{
  "num_hidden_layers": 15,
  "num_key_value_heads": 10,
  "head_dim": 64,
  "vocab_size": 32000,
  "bias": "all",
  "tie_word_embeddings": false,
  "parallel_block": true,
  "init_std_qkv": 0.0177,
  "optimizer": "soap_variant",
  "schedule": "cos",
  "final_lr_fraction": 0.0
}
Each number is 500 + 50 x the weight over its row's rms, rounded and kept within 0 to 999. Layers, rows and columns count from 0. Numbers have three digits each. The size before them is the row's rms in percent of the matrix's.

# layer 6 MLP down, 640x2560, rms 0.0646, rows 578-639, columns 2160-2239
101:544443431482575449530521500648543529541575600480564544510478575509481508506527481527529537439440557525490557516573440491562450546553538502517544573580577586533496592540514418448558581542550519605513510446580573461499544531426551522539465458
098:437556521467441411494429478470507469491404500452538449511415487493536552586397532487537564461490580503459567537490444560386458526522519578504490471516511500429483572485496578554498518541495464475484519427467533542533519494552503566604489563
098:657464432495549510457451511507513459520503543587445495504506488563467487439493482555526502501504483536605563504462524482457481541498518534424472440535498476503435507490481524492531477503521526504494498414493480512501442444480493553514597565
103:509592622468471516570484520534525578482515457468498500523489602559542419516524496546483487591563487586540589510518524456520515523492486502518502481518440534511551383491570511460479570569530538434462462431470442581481507476494570549483489539
100:573558567570610549553521439437459564471469410556426620411444486504477587559456599487405413456528486456550518508519558456595543524484489580474460538649438581538481473502452450580438515635514517482467436510497515451440471476541476536488503484
101:509564596411453536487478456609555531562446514524549529411466478446501637545509434455549582508571510515450560578525432441479508494516514495445405365530577522481516506539481467418483470487465543495511516470499561531554557519547511504539503418
099:480516466637481574473535555526554426479510541462473471600507536542475536453498526482571483546531433540398536541509515583457518527531492501494422490406434546539505620423532443472475500498529501581488573492485545446481459527510464565430429409
098:424486495438421485527527466441505436463431466536488493545493492575466554522443422476391517505473430509479519555518531459527548553536517559440486495572472507517467510473514534461453572543573446494441514499517513511423537530535466417455550565
103:500509449514520503539598463458556506442578479495537559544525481511492637481566455489472520526556507463466523546520471542450587506564549461574507448442493436587441542447604429490511399410433480513407563442494495472472495509486578475458489573
100:494513589343488529496480552490489532509488517510555505481524409521543480475530504540492471526549499509520482500456561456549507526503541499539544447536474526563590518554529585615417542472488496511476566536562535511533474502535588535473540547
098:554472587482501467504553512448478383542420520431474555474441595460450494474454561553537498499474500497537545582469584568517495583476478456536466525475541587450448531357501514403444490522591462440606533572515387517539408584477470560465458636
096:568497481587519431518500526469508457553520496444474527465497462534572577496437466447495470552450510462537532538533511563494455451453521549619480450570466588448457477437447548513538482515464473464556515491511481565508532447461568461441534506
097:428517475515421484460543427524416490437460517538559533503419456493520428548480500487493493526595462542474539545513419445522498583551459555446575461490517506473428471539460566482498426476480577529632446512549453553538494513507448603444527400
102:441447454533483531514606474583511475503443489502562529460470495529521479530467501489484469463470462509552509594500452466484526451561480560592431363422607488545503500486537445474449452470565539478507507518427486405441475646475403540489448409
100:541556491491405519414523454562496513494491504456521478450475481402430523579523412500513526605484494462415574501505412507496459578466465439487514548475472538634552519508578477501497558540514434582377578512518469567512428541540489500472492491
100:568536547495512521482498553471486475548554470398588527482538521477411464554418538468497508492482455535559500504543524508427542554580558563430541534605566575469529463449540460506386483496508435465480448437542559508426438469379519399493505578
099:493537505454560565546497596514465563466515488536501436499427531463604507560540466531512468543502485520426474449461407403488543527535368518515486477501419567484516463484520455500451551513451481534502521435482573413501458470473532505547511513
102:520499551442489466493484504536475495566533485479463497550455497497533439510504552542508513576554620600484480480599519500462465447382602630445427442532526449533505548542404580477477493508416511528506481565539494510458501520490487438571442509
100:447463567506479575389484546456478466479539540531457434555496517491486541529480495533507446496470495443585509589491453575530562475468482528497507580566491524471513407490514503526495478528547458550471484536512497456441494479485485489601563472
102:489453411537419515576520387429467525487472569427546439431514528502512606476500497452497431488574577470518453428496510565429532482465573531473481444520501417506525550519482495527538545429407571509528458456545518521443494499548419467455532456
103:640526475534465471566529574473406549509478487450567541561475518429599496519501419539592452478500563450463499486471516436497519576553523499371515488526399510466503440478497502541456571494508547494534520473506445417496507563565462482524426512
101:578516402504510491548479534549563534518550443615487476537482436517548463407448479497510497518522584534590472478505479437508425462478448452515431580642516414532521546545547484489448538551504517593514388600508441464590428467560448522523442457
099:494534543441525561522475500446517474519470480512451496476489493495520539470517467502521504498506595419450464545464465489518522547545494482547534468415418582536476498407473473504572503536468491505554436465438534543473402544580517509615423505
104:444552576548518427522479403472452537495424561488535505542549435508550507528505504598523474475488529548542563510481592489419558562583542492509536542578535544539458482593583481532459465502461579583548599534450481457582565577545472537546577517
098:465482717462445510604402573483562449402417600458515466542464529519492511539486525487478453562512547461496497543469518538615533536532466465547591482495471472487604488472485426479510485560321414543499484587502566541439594572491599561478462520
102:396546509554483485505526430449479561460551593630481454508526529555392587516560575510507526512440393515444538590413604467520610496466495519606487455438399558512464410439566529447505448493437420561499618477594524423508438503405526541485500448
101:511449541395479482591465525502484482536470359512532537573482503535489573536472506542513521477567555572573484634557493514604412518508466369478466483410517518489496459415492627487537546539500454504457563504550519473501449457510526496442433518
101:514593455532477447564410459462476489422453592451451542493535436470369494545463538442497448424527543419532521548460454437431499469490547531498534475400586504471502441512537449540474444522600519462543562548554464490495452504536490531483491469
099:472444465530404471502408529515537435526515569490521556500483523451532545580528349544538507436437507483525453502468549462438559542481387487448484613578548561464368519403424537502533533505491464323476531511527479565543451427551482495450505518
098:493447515507455479466447456497502482466563533535466458510505533540484450428535509458510563518483536438562420467571549562438498552563404436530463474545420494522492395499444429494491538456341475549523588461492473434413545577433531532575545519
103:502583397498579538479541446453483558588486443479581387476423509517488455483454486419477364494585485508484487600514490461530543537610479457487535538535430494462546539591513455521496534514617545486471465455462400451479519515505479504551464423
100:421472565461478436624412435585541465488485510446425556553486518439560536602548518462470480530518490447435493578511544591550465575538538681560482554478530573520557478493419506530482478487502624499543453496510525411566469489466470566569578455
102:494540533515455510486467570570497468492437551523548548505463472438526536465530407474530596444574522456491476448449568490530413528568425503500418552439481561518508475474471533509506528453504468539490431478464607402500509401497546409563511534
099:526543464475447510491545529479393517558473469505461551544571457534504465515602478465473509531438471503456530563570502564554540529581572469491450445535477575499499523480510595479526480523485416543434521438578434433425487581491481462531482443
097:442458551541510577485564472462586476490452561532445488534532446481489505498485477497483460517538495557583576491503489497617470463533472536535654544508521507510466482417411387491508534465435500472559549439521422452470563509531532517549463487
101:417529517512550499492516533452489551546595534461467485499526599446490527490526399584416615555508417477496664561506530514507567591451609515565438468467473497459435499582520428469581454509526423501460523457529459465535450500540520522456513429
101:506593518526435476555485502539556407515467494471460491482538454522553460472473515438408580469541479430573505477539460426527496564560478516579502544552530518590510582482537503478511407496570566469527463511530478487514572560510552388480450537
099:434438563524478460448481504530530417458594574409515543445621498495437508568572485608497408466446550435496516464503570586549450565508428385528473552534468578474492543508521487523554537450524457528487487502424509498503543484397485595463518456
103:546509475461500370544490505544525495567427492557561506548525480539557464505505477448550467408495559569438507476419631465555433501572555495461418533542487466536489464522455482481555516565503547551566504516592555478400497487562543526511472387
100:514521491502521526483460450545459479539497513458538459405550504502590441528489494576490466473418438598541488488579492520563533451453606527491454502528544566466479486590530490483591560478511508510592486629468475515398486520469452459452487590
098:657550495395486485550531476540521597542460542485454609506495443529451506416451623528524463514572512411609533436525556471501454519547545528523476450343555523550565522476394570515549457509532536490416469535452521478505492490566525521540546541
100:508569570488481429556453551511467542552525479604455455485459511516512522497483432578446423449466490494458536504436566469517418600564519474608493512489419456518603440539506480514497466550487571427504564459470497573485506549515473503511494429
102:474461543499532477492484482536476526524463444571557485555467517471560396491468561519458506437533510451477442517444388528506465511484472458472474446430512541529544467430456537599514616523534494494531524528541452520573473534516463509530499502
103:467580443507519511475471459513477514580465496397453521491480528430469442460433512579591507538524512528464501501495526520432535384498500503483537399611603455561526480530515495481418501518576496417527492496468478601554548466503495556617466460
099:471609512466537494489537520517536465512456477520584475482462508439562475529461442508537547557579576520540405452529481506586478587559432489466517515527419452456549563504570563597401590510495462524465498478528573512504587460505507509490580571
100:557488455538494437496496539526589458434404577540524533536501464424465420569418460588521529527459548516467489503450456477466446536503481467523539533481558504535429401581488463486500463490471495571526477495446520485529544460464521520500461562
101:564445520517380441487536474502569609493542439541465535491496498454513548559489498458450417504553521603469477507469558481471476515549516505536493553540521464501457487521482451524551465628448503500523661523513526487450497407475524495591469493
102:457553445539498505567447549484550444568444448392508618530464471533466420515455523465526557508509469584532450404510490561589469506505514533573449531555543493426495458499514529475472597532482571501450575452575519478501428558512538538591494490
099:482455481411554529490617524590556490470477534489634481555472500527430534483471512570470476465591524517468524524557378552510485536562395515430466502408409581538489451456569648607473438441501535382494553373493501507503450565500546534483488454
097:540490460446531515503417488564491560486480504544515481474408476533484503455519606494531470464560508478448491477450494562574570502527502492527428573493476576552513462417492381475485392625553492481550513484492499581599485409546521497504585564
102:490446481474555497515490452384513454394387558525443552533528509523525475474511482524502477540484560473533544431465526475468510523473459545460500438494489486444518522441411453472519508522449469484579431524437560532482501482497447506494426561
101:468503492492462481499556511547544500626480495450561467445525500493538470510439396457431543476498481476522456618501510574511588457498505522469430519423446406515431433613479416549512477601481467482550476506507554468483598475533519496593462540
097:539527489522476457463541545553516521496445525513422510439523442573509479389488472542469582468561494524527438503497560532555464547509530480481580574540523505511522450479503532574547471460549430466497549452396536493476618403477505471512450474
101:467523511502473506428509457383460526428455559527405385480514492474474500488579527499506439457399590391494474493549476559471496467551508440517525456505537562538438520443463479497463589564455536493498477492606525501539444472538493545473487446
096:576527495516569529628459504451505577488573567537503567510502555541489549527488525474486498545530490620464455561524484455603458540568444522534556505521527518447512519455518501518517457460643517581509660584552502523547453464385457527547505545
097:420529476441557501533472465500481488510497517543516520502523551540471534497536518564568416515457553531406419496566505492453545504434488502514426536530436515522514447464515489534640462505511469449607453499490443577514492468507374501570440503
098:535468424542540571491463497495567496484530522532540506418439485580502454505554560480439499423422505481517530536538483435518522536449457559515515494469598427528424565460477414593521607474515526599473502469485485528574480493554410530551546517
097:395635478519480491466500459618497451500573559402436457547525532564437571448393431523498479486432442494480453549427508487477510495557597522445510501551431511552434508530453545480473441571568477655461461547528443515534440480489446530417547538
099:471585611507472481439533497499532568424540507530505525487630495495485486563558381387473450410556574538496456531481582535480463526485561513414625574606498536524487551597538471501510482550471589557508532551498485508436491516553452535501436552
098:520444492567577467521598464618514499453445423501587565461513502505554507535484573519522467498489488494424484568449466495622518451537509563430610438426491541574503452484535427510434478465521478438416517442549549502464595476499453534520409480
100:384474498459526599521495459470357533539537456574477512517544441551479528475455443489436498572472566486456546611545462528558510519462511424507418501477475399455541541509434486504414416495522508398549503397450556528412522481471510539431596483
097:506491571575540431513519475427464542452565459520498510443498517565581479516507547498399470518545487510479435391587520523470459433563457587490494535605520566462510479539531503522454501483484606553542500547556443482504562567512466500487567500